config = dict(
    d_mlp=768,
    norm_place='pre',
    positions='rope',
    rope_base=10000.0,
    rope_fraction=1.0,
    qk_norm=False,
    attn_scale=0.125,
    bias='none',
    tie_embeddings=False,
    init_std_up=0.025,
    lr_mult_o=3.0,
    decay_fraction=0.743,
    seq_len=1024,
    train_tokens=662600000,
)
Each number is 128 + 32 x the weight over the matrix's rms, rounded and kept within 0 to 255. Layers, rows and columns count from 0. Numbers have three digits each.

# o: layer 2 attention output (transposed), 256x224, rms 0.176, rows 172-191,236-255, columns 112-223
# v: layer 2 attention value, 128x224, rms 0.0567, rows 109-127, columns 112-223
# gate: layer 2 MLP gate, 768x224, rms 0.0748, rows 0-20, columns 112-223
# up: layer 2 MLP up, 768x224, rms 0.0746, rows 0-19, columns 112-223
# down: layer 2 MLP down (transposed), 768x224, rms 0.0678, rows 0-19, columns 112-223
o172:136143155082133126162100147051090179155068195135130118183204168096164070095119088071161174134149170154149129079122120144131134114154116091149145141145107140095119120164142104068076121169146036123175149101130180166097147133113147201133093156113139105169098107111123113096107164053158143142138132078100118112152129071133178147123137074160
o236:156156102142156143134177089158113099081155118120085105139111122144117137125108085158112147090138134112135106171140108075107128110100120135152147090115120118174170122146114156097210142051146176129093153124110054108132151165133140131099192111078172175146097186125125118141092072206096093115094137184197130155177135156132101154155088135109
v109:138119135207124183103136182036129150091164142127092115089162176096115105093189076183137164110111159082167135195170170120137115164102134099144109135125158134170136116148115169176081109175115068169148172141073104120103047138101114169083123118124170133119123068115163064087116110129130074131161113189183100174113118137115168113117138040149
o173:148193095014176115142165117158090116187122110076158136093149078113195132094160119166160132132179078195081162110046141142122123132115132150087164117200132130127100118141150116129105121079154067113133143125188120128137151119130114156208124099163140122087140158166161191116112115164101133157078150105094103108132142146154027118161138185179
o237:107131162130122174091123127119128115106129172141092113135114115110096135140085128090117135107116140097130120148117142107081144082147148143121107116101132082094199142107096095131163227126147183165121122131134102124123162153138126098124143156105129149171109115078099130166149126172144087121123111106105151138085118107121163125099105055094
v110:129121179109128082117209105162078207103133175131095101090109135088029116071144081113120104128102156126177106104158121196151133160128122109156079142157144085094151111124099159191123186143139127094124136137146116130122194136216137149088100172108116129129075100087091067153142123143144145139164190144130110167155145101129162141160190114097
o174:142154116115102175189100158094092088186185182136153115173128131066109171126103135156119131171150199123150123111126078059142087142133122163087072073154080142216119151077124091093166135143105118087164101096200065097097082110133055084123139094118164153111167152120120166118118132220085143150110126117149094147165131151089130124148122091151
o238:130146129142110105111138151119159129116090104149149118087171107161150110096174126112120181083185114123144144186118098153144123109133128100191165166097089127084115150135187134126059155154152082163141156150066200151173116092085148171126182158142172101101084071107107049134141129066110134128101103097158162061058116098160146100118106122175
v111:139123182163140137132159199080110141182176147100102134178176137164039172094128105098127199151140115136156111127160128103138081128143150138127117174148115105192157137096120161142129110168087137162149123162135137151205127081073089147111046126158059083107139155153165154139154176089117137123104145121146195123090137057096127152171129174137
o175:153156139121126126101083142190133103163134110153143151139154160160146117127071145172104084113212096173116177141151110132109091104139136116079114147135159144129154182173154143134104124111128139046096106093088113124102161181146169125095147115139135121195158127107198048079155185143121120042126170172079107140122089127127130124077076148138
o239:185137121141179089185152096150114130097120146120060072095129077121106098114182091102122123125080158087122122106118115144139118109104139127167106114121096145120109129109099111101155143138136160191141096117158177154082132073147107129163122178140158131117092117115069212146124068148095153168142077163136118144153121165127177143149119129125
v112:129144119200110118139140124111113098121169119128186109110137174150075124156088132178139140085184156206112106088140134200164134145088108198147136208110153093103127206188118041135075141206080046165056168096180134158106137142117096167141155161144132107188127165091102127148078164090151171124140108131173134115086125103115157135156201136157
o176:112103142106114136111115132102079088136168090121102133172162067156172110082133095077138191118108182136075179178160066112077122138093156126148092061180076085184080109051111095149160156077174124062244136114135120113174115145161196123112109142104073124095121122150088104166130132127151072135134169221073129141107203078149088115124143108162
o240:123130119102156119053095159177103162155078134099065137153042144118074141206146124165140100172113122207116158167071139140194070129155152143127078083109128142106126131202105148091100095159052137160107144150078135139069168129108098117144177150119145186157152093110160079082131107114154146130146115097143117102160079176150101144167132117091
v113:054118076167074093158119077149183141106120110077124171101156169107092138112089168153132171121171144151097179140113063038161152179063124149129099137116107119096090065070203105139059136086112114124080119105087158117144111129163075119122157166158126083100113166147140122114104137114115159140156139105148166139120178089050179131128087133185
o177:119140136077122177116162084142069153087189117114172058178102139105135144135123146130100117194129139115121167134096145175132101134161147110096138104163213106151166133085112161153189171224169179127140137126079144161132142154134145065140149127199176214109123172069176131155114094143156135118133094158126102094095098123102125106102134110077
o241:107133112106147152072076161132173113141060116170125135107121129168147073103122126093140148125114136162144133145187149108126125136097142118177164108059061097068138117142169125101116107068131094130046134136190090076095181133142123187149131073108089101082120093151113124167198179148126094137086161079167112148152147136160127108144167204167
v114:158162160173166125128177136169156126108122148079122063153095129095095114131191132119132111132115121123152171138109200088050088181111165093176195073177116150163083117129124063090135119113140090132139038170116167139091154150153139152160144089114118124106101099176204091057155091129130157144143165124136085066110176126128117144099131130108
o178:155060149145093171066098154111119139136082181134040183111078105107131120092025099081163085135162147145089202100147117059190103121150111129109093121094186127162118128166126120043104151141154162135117190098132058114187109162138123132190091043140111108150166162140112117066119180076098123178115123155101182093102133135150105173119091090113
o242:131157117157158104116135092182156126117184073170212118159145163180126136151144091160097105121109094114138105141169116140103176115138126124125087159155117122115127175139190157179134089127071123141167101116139189140114134067096169155043174215117103119101102144202140120173112123158144118089094144165108101155155107136085127124127182138115
v115:134118162155158170097115121129189121129074090146205102077123179156129122063073154114164122052155147130152152084103111093117118123168127142178154148118116153057101199133127158154080138076132115084073159080109127059159106177198148099170090127141124100143120142137154137094142139141139101101118107115150093110138108126123147185132121122187
o179:143141136084104145171108114149135130109121178081118051213144117160146126106161156148103107098103116130147101130173143147083116078102114131090161101132124139157123081147157140114125151146111147130094106145116111111128170105165116140169166169159214166093098131170126186184065126075070124100120125099122122171093200080117153127140087147100
o243:110141148118135078070132106093108104137113112120088180100133114032077123159128067168131082190154162119138162157140134146107138134142115085112045143144182076133135119112118150126156115178120152116141085083145132167166120026078159128010107094133081083157180162116102067100140130116166111148105182115124128096106072130140088111158119142163
v116:127137153071127127136125145098171109170172085140150090147123108132143115148174190115101143119106107111083131131109109129122111107177131177176245122096144110125159116114119142093103166173094062109111112124066099117204110133126061125163092142154148119098095105111165114093117070100107036166122098162095176145128133161104155112172165090105
o180:112109119140171137201142147126087131109102056118156174137109205131067170089137161143148111163191155183102137076153130155150163160152124133136057121108114080144079083147126085101147081041129121136238109128092120095136096107122157104070133046161112150146159113106077121093152078122137148085128142105118157179129173124109146102143078164137
o244:114135149160083117072150153131154151132126152112108134103147060186146078148107110138114165128109062084080095161073131108140144112131139124165125147152130149115141127096086158192127150209135189144078162102183106112149173140117141156146129155050149093126149102066106104166123172129170150092136087163126088160182057125063115174099180105171
v117:162115126148149134171111204049149134174140108149107149080148110163150129106153188100115109098159080102090121120139090126146105185127091189177170194106072199117137125136112120117159204179139122061095170073105107113084157099129121139075147140128062209069021109116119180115154091142128170162181122112125102201107150132129098118115115148157
o181:065124136091102139072086112126132099074135190194166134134126130183160129131108130111169082122121130105161136089150143155121094107169169068093105082152054178121144055189152085132127142111148101101135114108120146134153131163123122131141106093102170176035130132102087101020136153226099055116132112107110156122124130104195135109130106183124
o245:161137116142076168190115112088104151157112098110111105175103168114113096137124162199112135145157160131078146186140146172186134161107149196117175104124158104133092143127121143078138111148111165132110125162145120091142131066151115147112097137160124106139205092134170164231103136086137144114104177174147143112149105137092091128079197094178
v118:090076148144148122096088086141108149115118086114138156187176165105170186059086134141111161132153086148111123088131104134100093114126084069106156066119115107088175097145167091170157149092169064186125133119113147129105125173109166096157137115116154138135115143103158141081162123160150095144052151100103124099104121121145153080122150083114
o182:220148113135116096167191224101096092093117173099133133127125163092177124151168097082150100083107182136163129171149140083115130116210122127186119127135055117158084108126083151125074138143096149111106142114114056153152129116123071130113171166143141116158085136154149163173078166114177151137090176141193095119143127124130082127098130128134
o246:089148155171156175112081143154197129088159126136144082146116118160133110136123149154126117183134088129119103080151106107161115132097145120175117120115131098068179156145139168161175151164116076139115156128148153149136093146138116138155082100137143131121175123122101148102149161141116111077175135166042091142166132142151175125145122105149
v119:150150063107165091120166186109192070149109068078183109154136180088138147144119121071111219111155147127175118161097150113091143122175174176135096121105158148238127104132202105165158130180099093171159132146153157096118104110102146106158103099087167118135106134147112087084103154156127165144117152143123122111158096162149113085113094135105
o183:064098130072126125140137126106122085136111106049103150089187150174147143151069143113148124100119103032164143090096112165109112146053118087110151138116113145139156112126092202077106102082163177128128130093137069175108195136154128192138128092094119164128123146117148114150144096193135107116088167099126140130091164132111133146056089096151
o247:132145128167103149088111128145157182146102133189131119164104106089108081095158166168087103132111160115128056148142099131131108167169097180106130120164152146101141195149113098136079061106141074116125159125143145132142104114081118087109085136134120108140072073126083128110058165071137151096159119113085154135122122157100139096173119175143
v120:134107200135136178152167093102170160140114107084091116190088124136150123151141135147125147173156157161173184075175165140111115156096122091113066136145137087102137085141037101129153117172129170151131109149119216133107151065150128116185057111089138156143179137139135132161131122110111116119024129165153072166114141143121115106227103197084
o184:125154093143114098117053137113029151062092159125081130126130125092113064043155096058170070115151112079107155087153059125154207143155122164131114110196167184156146223066179117121128068136105162141101137163139177128194156186082080142104172139150172129117139174164095122186178077140129136131142126137049102116151142070156164178100169110125
o248:145107135124140144089163100159171082157213088196117106120182167193138164184140162127114115127125147124121115150101167112123082093080154150136169146074064100138079116124115149149150156086100105092167095143124090138091096087171122130110115110135134113125113122133181161089083129063075102095145143151190182111094125144114131081116120116102
v121:053146126139095177181084139045109175121129147150106097128110116091191027156113118094061130129120147149167102162096089127081026111119113153141121116088104136163146155184175162145151155092075135125147133095110157148064127184143171118173152105155127143176126045097123130203131146144084087123103159146159173082136108171130111169088213113141
o185:160122129142138146128161195121167132154201159095191151160133086186089228159248093121154129130149141137085104128110134117149151151206169114146111164132108082158081154115132094136117070142088146176113113165164163117100073095089112102105120147124130151081164084098128131084165159106145206141119182051088142126037174165149109108098124175151
o249:094108134116137068139138119136156083104111121141084138102101139071164148138111196140131141123122077102187121136191136209106129145042126127103124184126129177066162139134140158058141123037176099092110101124105084146107173184144152117109100136090139135122135164167134091148093142096147085102118099149153080137170122130145218123164124082095
v122:176141165097092086146095111210097072181153145157180102129177096180130156126161136124112101131170116180117145058154090161100153201100104127207205102146152149144111085136143105127164079125112114062124070150126126130209134141122175061049098093043149131160127161099108112088059117151083091091108102108137163093139140165122137170111163145160
o186:132126108135089110147149130134114127124101165098136174131117083134079112109110196122097099137052075100119138122092040111081040110143107149127102104088135120130169173111140023084159119107105105115133136156152130149144146175147139210126153140158097079037162084133140090183095133127127174064153138073143166133132083183117116090103104071151
o250:132091031119151119125118114160140131061167101131073129100178205163123133131125019132116128183156181163135159113104145125194149069124166168105127148205144150131100123142104135150049137175169101084094166069086148132079106098056093113134133122150142187193106132135088157113153158130131097090086151174121084118179133115123163139134162152121
v123:158139158159088082148084190181100099145124083127108098088123145145100112162132096083076150145140123153152139201155105148112141127130157091136176107120064147087081126166129111098131152072160107134173141082079090142100073117096149116170128095122114109156040145135155119115130199047103105130101164124154098145141154120137167125109089182088
o187:064100144154144091163164098133122207193097178069159132167132108141175131153079096158147119102091116111142191147107135094148070162072176187126127159131161110164125157086090112125113115180116112103156055178151117054117148168150097097159121076109097140143062088118124077156094149137116083141124110124107137151170086136073053103110117154144
o251:089092111092104108129150155118152092109130147084102151112082101113090104108198137082153126141166101083123057110165107154180161112169099151138101103085165180119139134185125120125138085089103160134118166094195128173165128162105154188119102163142143121090145162150108206188178084133135156149197144090148112099098242140135136163110159069111
v124:101155091136166131148119077120088079136133143150128136173116169122057125137148131167105116098098203121181085086116129151072122162150075166084105151124165099090158139128137138078071134103112139172130092081152166117146109090130143165184151109111181084060170125103127127056130156118062123155109166112112085156115141178153132130141152170121
o188:087154168100132126148158138198116197097079099144139175131188127161139176115182135187158164131180145085093139150149166158110118115178136095104149100164064120135097100078091106104056125171113134103094126102092110120105134145130076127133108138114096144118066153154069206162099141094096123108157136149156081117112184058132139138132113102138
o252:124102112141110100122080073082157134166196141074139122153143143120164191136125164030117068144103134150154131149098090116130111098094123188135129078049086153130135110110155136134195106081140097086142138092132154151093149190133148126128149155130136149116163115113150123099180058108157136176142082168102141173155121153121115107063132104078
v125:212181136140101093137158183154172162106144112136064119143120082126203116161135100122195131082120098112132091135077140144140137116113096123109127121112132139123088097128148103074179163138141108142124177158152207050088141159181118072136108077082161137105191155154133074133128166104126133136135046139118090138108168098119105186127135182107
o189:056114133127161113157135170145135072081148124122128168139114130059077028152131132176073144111160133065123109142159117162132107165103093117147149147089125101172132119162125122138093081167112057100177175179175081116113118185130097094175117118106154144123104074132088124169146158111132112097176181152145140131098131147159124114074130152088
o253:154134125076142115154157136126130119179117122184109142126147112180177140157073102109117068150107148137116164061125144085149165150120130146075083133126168144078180199139097119157171138095177157104103102120146136131131125093145128157133092101207122089129088131119168119126146078114111121075114137112150136159130094122112130086190152124150
v126:096144139076140102097117106123103102155145149142146180165152150072091089127157155131224147136144178096111141149116104084104078098171098048110181122173123130101154130105167092116121119130136156066175085101109110153157154144131142194114112118153148120137123188110124129160055141119106179129191111213194138116141092092107112151067150130081
o190:113168112133160097160119110177097173187164124143121127154112090117138202167111136119143098087151159156132092152145084125185154132121135205126175143122103103102138153150132149166128201190172117204089081088203120119122180169147138108130147100210139169081147134191091102094161170155176109107095185101138146197132183144146106082170148155119
o254:135125142111135151109122099159144104090166111116144034125102131145117139070084112110105125179099098118091162129102145151117081090095140109140068157098130121139077121177126179083134119058122107111155175164101204080097110150086084104146121126124119137120175097103197125157144113099108083109139094133102143115109135098108147124129173158131
v127:185129140084131109199144153139170126146106126138091175120124113113105129132151192160106143150101083088112109088181090027061107192112189168085116129214174135114126105177159101145088149119127145080191143188152126110146137126106070143088108087123122050134158205133109113184171064116128164115079122108109114113097045186165088129083115105160
o191:085085055160107145127181139116146101060113146093130096139116121097145133148075138116104108105130090097127138135171179089094092163162146112155073107128166199079174157135129139185100100158127116128063139166131142114143113088110158089085075150119161105075146109140103134103131180126123102129133170125049166140246205162146163098100135169132
o255:120178152090150099093087103098124147199090069181091124146154128135107134087095084142102170089104111174139167086113123173139126087074095157165115124151083093196084137194155107076115163100127119163117170123121146110117128164142104113158165103103068186235116128077143158153131131153151088130087122136236151148095125110148117127127104100115
gate0:054071112172103141140142122094155221145178092121143119130145119078088187143165117083122194154123121123122106118124167095088159161134146118111057162155126119132068173166170084122104092102110081129112108152101148129156104137116108067095139105127152172145130065182160151143072132094113133129106175058147142087085158112153148140148134141105
up0:081115077200129169129154122150146181143109146160169160122133166096131089123113110160072092169114186060137057042123165109091166130114131080110101129206157095124141127089126104126086124177117135166146163137121165191178085109070116094100151152163147114175126081146122205159129136121111137024097178091128135109098146103113133163164137174127
down0:168169201161122140125090122108081170162137135163161156118151169107107078101119093081113131140170188137146056131147149076142152143076130092073097206176131079138030151109164101098107130166114100093119103089122153154137141177140115072095102140106165124124175115148113136047111106099147140086098151099147098123117158121151154132171132155134
gate1:156070104173074127050145118127105133194097167164142107154196040100116165093103168163166163120154133148078132138130153109130123173091115174111084149105143111094107104131106147069140099135073113173153137169094178102078143145104141116132146071236161156028220085160130128132082111110106183174112123079110118124108125094075107112097068101156
up1:133170136107129153114104142135068159089085174137117186179128157111131153154050134067154130178230135159143131082170122064109121169154117194106171202190132126181107115172109062101078146093115133175107136096133058147123117136113118085147081147123156106055169135161115108088075062084066146168059102153104154171163105133115114182062130120071
down1:105140162149146119182166101131170107182149104124076136178154138114151153084155196106024038083097114098193119190054135123123101135092120125101105136188139169172161191068130119188114139174163141035148114109130129116123155130151086158155171019101128128088093142140160114189193176069078125162084180099054140043110117132115157090150130096094
gate2:179108166095146111115149139088155183097060140143169142136080159104125090099116104109118109163113085133208098121150150132158106091070098244158101178114169092148136135161084179122060119107169127139104143123130099134156149149188135162162150060141111092124103137143094170119154133091145137089160090068118114099137113106061110136138119152068
up2:087105112197101143134095085159101071101162071090078126100198131160105139137095121165140188131132159135116151126095142132120156154198187082096153182165136131166133121095132063128167144168083111081120080116125136125085186079118131138153208172155213159186118110153138109200131125131143102129102172181140195151124103106191149133103165086143
down2:121103146123165104125148065118162115087177088105106094123124121157093118087142091152112151154108174162136119120137128152122164181178136165123121159183157149139180118131145058099102159143153135113110070138149132104101114148116127133141155175122147161141106144079160113159158120106114124162108136185149115085140148141126151159131126140130
gate3:118109132135129092107114071119081136116109132116104121139124126111145168120118178077142126122178201110176161134151081083125147069157173104151075146108085178129098037167105197129096068164082129124114135127169119145111112082103092117125138130143120160134144127100074108115154135091102112189107119129157081096043098112161111098153143105132
up3:175129162171154077110122124152090127145146131146149125176157124140129102128040124110137157140145141109180161124112091059210151119149169132191145194103066115091147149136137153155142149139122129166140091167088117181054106108147120130143114096097121146119184140148131099110153174122170162142082115145135107088148090165180141144142162162127
down3:161104107115073079122151062128111091133126121147118166153145121093172151106084145104089122124168139067141102073132101102098144119132181135183106179151141164139089112232120143160163086122064155135123126149143147167147104094152139123115131140121191132099131139109103103079185154056121115159130117113160137136148084099150141090098161110099
gate4:149116151162065142094108127135110091125138098081132103142085110106060104112112199189143166184188111107118130149143183181077192070092142091151133100198099078066128164133139185141185130091105117128159137138087128142157087101097115134079083155144098117089198192174064120137084070130104127146114212105128131089160151093133128139079153155143
up4:082090128107121144141120099105145205107098158161134073147205152181122158178108144107128108085149124100172238123102075067058095151147172142081172165101121147153102099135145095144078104141119158078137103085137146092142141125052133154089092100130207110120139094131175119105162158144145219143125074119084142109093147088100162150108062140155
down4:165089122139149173072087138124095146161098135169116117115156128155102159170120150143131140125171067078117127174156136138130147114113173170128170110117143115135142106134181104139071094117125132043098152146140078089142116122145131170087135173139131053136150095121109137171185105149095167178114152113044088123115082113123122128164126085140
gate5:101102128135107059068112174095172112106103074169131117104110145161141146141082160146124086136115195170171175154132064109163088134151102207210157150058085090131132102134126116110080134131121109157070100177152132100083092099087137123159103105169103127190133082136128117134143150118100148083169121127133095146080094144095118142170084146096
up5:088103117123180090118077137120159180056100109178172166143138139114146096115082205104125059100132183141131187147137102119159155106143125159095143148100149108108137125140137189112115131127115113190120082115161090124131065120118125183153157080133105159146114111177103131124124111105097098127159125101128068103089099172148093150125080144120
down5:127115168097148135111102136079115135054151140166109161141122135122129140179086170126159100114171101173176136133135126105102162133069165149107119094171147045145131065088137169186104179145132109110099114117170107130113126147144054172137114145111087077145109120119119177140122131067110103163156193168097091072162157119116124162108114129129
gate6:107139066144080142075095104145129112161182156115092049134179132108209147119136086052098140122097128061088144147172135115120199113153067111150111046169189102087095035097164160092135147149112048110116118137166112163112145080116149149115179118177114175148138150129176141114129121155103104111096157106074090088153094075125049190184117179155
up6:116084128171098136146143081134184166131152166086113094132147082051182136150141123111103158104112139140090089102161151143172116127138164133072136110159237122117112093136141148168102117156080112092116078148112141179107167134129138125126147126116135140190075197140211112181152208116133104091125175069089115111132093144130135160161113119162
down6:109081160097056130132153101138206083114140122136106160146169132096116164121144134108147158121099136146118107162121137074138111123109111143148140163127087152131100148120184139128086090160058146107164132163148107167098117122118113140167128138147099116145170135131152110176146144146152172130182140174122108118133113125124195173130130127134
gate7:131135088132124071075129159162137063091091111104123156103129138082108146111061171154094166091168099194150210152140076159122086106139048120164130160086150138099114137132118070110133193072084174136138083088112094149137204092121093126148119144087149177085150132145097164125159078056162207123175091121135151148079188112102139107093136113140
up7:083112109116141135107041109184116149150205116081122117121109101138137127120119111134145118134099135135171094151133165224059118087142124112139127167139063094088056124101075114148160121154141152099111123155154199072101126159091125089093121108086108181176081140125073186145070157219127116152119108145118132160170128153128109132109150159114
down7:127156090185167157125136099131164098126106047144119134121110116123133126081123166171119180098148142157129148120110145173086129100119089142121178032143168182096122133131129119104153150090183106115111092116108124163141120102164121122086115135111144129130133156138104196138166130111182157071163121162114084105087152138129117168103165085108
gate8:145055092120116163169180107143096182117048105180182104165158137109121160073093130095103142181166165097122123106118180122116113098121124130089124113132106146108085155122169095088133189134120129122185164112144137118143125126116152107143114174145141130132121110153143120106126101173088035141090196134142093095098141111162149156172104132160
up8:163192141103120129087132088119129122127177166122091146136104158173155144152148111148137125089106084150136180163112079166095094161146119166140117138114150109180119121168103169131097121106112132088093118164115113140085113131156191118094151089105158109148153162138138126162101130148131192099192092115129114107141122105196130101101181143077
down8:127189059146136163054092147143153113150167190124103166150074153117151091130141134134181148058163105161105127126181048094109053117107154162129136130062144105143178065119116139110098075151081143112125152134082067125109160097116162130146151117079103094073133138118138136169134145123156134074180092117112146166117063119116138101119182128149
gate9:149092135163169097125172169166116091149176157069075188096139055156134107117133120100162124098074177151161144118073127102099183149144071106158092128102109145117115092156104131141130091174176151147076085102130161105121125112139123123107155143153106140131106114146138180104190144166113132136136133084154165159145105122087167139175163142119
up9:142127094144131115117103153148137147127105135138134117133118081089097067138109159128070093138145114146180168175160089180188086148083092084138162157141155178126120155142170088171084151143066141103151162179158112116173070139143128105151196104132131119104163121154112118153063147098207148029144165091138143113095164139160079086133131164170
down9:146093104102132148110133146178126165095102165148185113116113086158113100104143159127138135147134150159122166124219141167202186184147082092177173105079138152127154114167093089176137137124074140142130089163142157172109145142086136146125103097101156084116159136124153150091086165168150137059143091116127149075133144120162051103109082108175
gate10:131067113181070109106132134117110175161130109126139124186103139122113082097100150099126143175090091134131158106116148122124148117114130109130138116135148120108132092135143153152096160081125173160125127156145093132119137164110123157118095133154133124161145178146096115129169122133145158125069104141158151121117131120086142115135189159048
up10:101181173080154110129087165152131086134136145144143126090118144146161172135141096121142161076141157107104109155175146175175100126146150147096127114120124128099147162107138116127166097166162087082180102120148169119139100124167161084126169094090109123100127102114198128084113120108103103121140134125095086109150175125158102130122068115179
down10:090180169130165093115085130091158110137148129120149135126136115159135130112127138112114097166111160081147108165147139119106137135141117142085159108098121149128105097140082125117153150186120131089162090122101146111090141138189047081120162199094138103097148081122124168137153124049103129155145128161080112109122131130130146138166104123206
gate11:120088116162155161147175102149177212084162140113155177145144095146159127143085158179115127107133110124124147171139174066146108135166147086132094081087160132104113151133101129145141148112131117108125117112168075087100082120161180094070101126124085083150158158156074126082149164114118127202114161150176148110152112145129131142147111128108
up11:122131135091086087108074147101117051193112096115078088101114083136127099114106085112118113124091120131148071100113091160116077149077087178120132153170158173151110121158159148132126085169169185098138132142117138145140196145123098154167145121144138132116068120121165145120125101116142123127102093103123144161084135109104103050124143157174
down11:139136137168112128078123136147171137159143073145072128151121160108097172136179132072113097142157115143133121100141145172213156157093120198096147158198109151181120115159085173103095157186088123137135116126128122169145147063084144136119131184142172151114134127171085126135111066098096137108185123135156134129187143157087113081152145136156
gate12:190118133157152186119166143145151155099140059148132072177187112151175089132101186147096111114145154131126146208139122131148165088020071138087099136141176176178090144137133117120195131166182140159122140133105127129164157174135056175114064106090121143166103109124165097088127159121108142139154065149107078097117133145082131149111077117175
up12:139136116156098141155054099106100074141140160153159165088190091112165117130123151049133149110081136158173131193107102123098140103172113144172121138205140141099161158082169130120088181119081090097094112092173167114146171151144137124232142119161104169072137082099112106148135102148145173135082138166138186091123085186161140138031119112167
down12:153128150161143111144116159129118137122124081115098070148119133136094113119174140101092123098114083137112164127081081103133151166085113107133147121119172084141130154134108099142177142178175132086106200176124102112043051131130120124135144181105119189169140142151124125110151110128115125132170114125127099123151115111166149135133125081161
gate13:128125158143167086164170089128107113138098109102142112153118137153161139135135127158081105191195154131173132143186140150134098136119092129177124131149101185108138094131134155111117140071089191127092086110126134105117083143127142063130182087121137163118117161129132096144135156102115081117102127116095151160080150128133071124091079138114
up13:120129150150158127202154083139088145064147101084141107153125146141215151141151140126127080158155155145140150120154113134148130128144095094156117112121149119162155152133130144124189132073131160123073147168141112107129126114113106094140166125126157181106139153124147146148111165136132131103172153103102143152075154146141078132128128157092
down13:143105154156124141142171116129122076073106127136104124159111106151137136120083107135074127145183127140163126135167121132126103157092122116145151121068088172139137105124117118153105167037138170111140100124184117117129111122108168121103171139158148182157148124090157106108117148085114108134164126125123206168061136105197120148112136160105
gate14:110134097144133138127102131081115119142083106124143176094180116145072128095144117124111124163138103131164113141145093162083111077072152074147119130087132116115155129114080086060141144100089136131110062113128104110145121138119083042133103167107172099045077145163087192126080129137143091148180095077105090133075149161118108116138141086124
up14:090118157123137075178052069136221120133079170146104121103168144135123138188138103143128094106133181106124072165016124149135130123143123109123092131179166094068120137124086129165125083126087117150154128154156070142079107100148160185155150147112134113124139159078068169171189189111170217172079129137128169094196131127133114122139134113138
down14:079113172163144096146146086144101144081150108173144107112118163089136147138145101213136076105111166128094198106120096144101087122212131119108138117156160066107139119125118171138151179109083154136135122112131046099062168119065142151147095127104151109084131140144092084129151135106165140197148088176115108129185065104067139110147108101135
gate15:208093144094120129108128099207090072121114174145075153096057119120134072074109081142103141071165157110094152165110057130104129154147113070121131070146086164124158109124136095057206097118168075138132086094100154125131096133121093101120138141089120159115089148165106181133137079198135074128178100148129095131075084120137151117074160139100
up15:069127137154088154059143120097089169195083069044156111155161110144096136160149156147108124136166039130159128198174143100059122095084117138128055183148203152103116098089094181215141123092124154126144140142082157161098164042113141077115167052127151089049121111104099122175114193114122132143184105122105127103121118146048185126190167082167
down15:122130132143167114183153132173198106106173127137155122169118142120107171175180177104128129163121099156140086118158136168146083101122137132107121123115173110127151137184148089176138188173099122097134132149145142070129181102144124106180164154162102137164164146128100174164127067146116183109084153197124120146122119065155149114171113107118
gate16:155166112145115110140107187152132074126104191101145092147129113071094141071095143107181153141120127126045134114125162156146145085125137158146059122111126098126211168109143085121122131100198096098145101129108148117130113145124163126122087164142140166180077130200114127153159111185138089092119194115145103173129134153114119081130156141104
up16:169162102133172066131116127143110081123095188163159119107097157026107162113095143124100168157096160117089167176119162186105168105126131116158031129122154117136120162105125131149147135138126135162121107175107158120159097161111176099123121104156114199141128134134110128136098136142168097133108141104159161141114174128143119151146157153109
down16:139136143136176049127138134134139104080082097165164096121119114068100155100098110141105142123131093102128183146095106138169129102117129116156079093132157109109122106097038124155127082131073086134114146133114118108156155160081175132122166091117097195144087090130103104148205150125108102097139179105228134114097175142143153117105146148095
gate17:097101128153084147149106172058171098111129156076172086185144164120103120134164089075106149163127176087167161107138140179162149116133133098152128185128102154133186120211153130111174102161099086102162170147162113119100108133096106130146092167107073145155174153116160147137156154119156102109078180098093148132127118087158129109092128126144
up17:211111154138136135118179163185097086131106145158118112098100093156107064124107086136112087038070148168189104053154070084086117187049108089097146028081186151116117131067128066111126144194134152096068111136126084124222136111162155093139098108110160095123135131118075200100129116174126082178160092146122141133192083154091080136139164132069
down17:150098105119104150085174118159149121131102147155140083093145140134112053139130095096075134115112103086157177128167030118104112181158157044137155124066178081121158052160138099125115134158117127135089133125163105083140156117145120160178170117109114162096108138126128181108178115137091119120157155194151160189151095126116183165090152124132
gate18:140067087137153106066099182120165167225136197097165151078116128051171199084176217126152082130151128138189159119098111136118125143157107178122079095102189149097111117164143170068140124113132138070127137143117138117127107142059150089101090069165167137134117093167098122162176209117097161110165128082102188094110098063140141072155095102074
up18:117185136158150155150216128138112121142109119144140136133118148142116149163123128105134107144107150135201130126104143129103097142120083186139132170107105143146204152158166176121096126123108126172171143179156098179045126174213181119150170119095110168087130114066094142145148132140131154159127091123115124170155090123126081128113159139160
down18:122152195139145084113128181168109135188121099147184128106104162045135131143097110125092087202150130088125141083145096095072096122110076161102131115116119191086121156100122111147117091143194115100113144104131158171128133124134137129132093142240146123163171123132122128151050132126193153158157140124156089128099148022157125110118127200138
gate19:122098124155124093103115141104096065157142158104134183164073149153146119145073143097114179116160131092129174126140089153192145083074222106092082088094137135090155165130128094143155126146108138155114089095145081102134174178182076144129123110121112097116133228137154128100094096134090043120151147148112131096125131202109116155130134083140
up19:101139078127147147113128129123118140101153105077077149097094125140129144114161130100140132134097175126202120162134092168084104187121073135187140153074150081119138143147152068118116108127072150112105106123129195152074126118078112223146183198114142154133095137147133141083143152159087123130113108126169153116174149193131130132097146063141
down19:108101104098142145147127132188121113113128152120135154126108105093086141105150128134157158169132170158177130171103149133094144137145127119177160148097127104137137130120123139135121139133172103115141118103092185124101155138116140128141105128146115133130091148143148075061097128139158165170110119108130154141163086142124083111104121156181
gate20:166136142134138089182124134153134113156123135112118166147111155131129135158092143131089135180122109191133111123080122127171147135079132149124180120128127113124131112107097078139154109103144130181148130137127094161108098091115140115119160125151171121111102135097084101140111123134125135126125081090130078111099087123118124121077119136105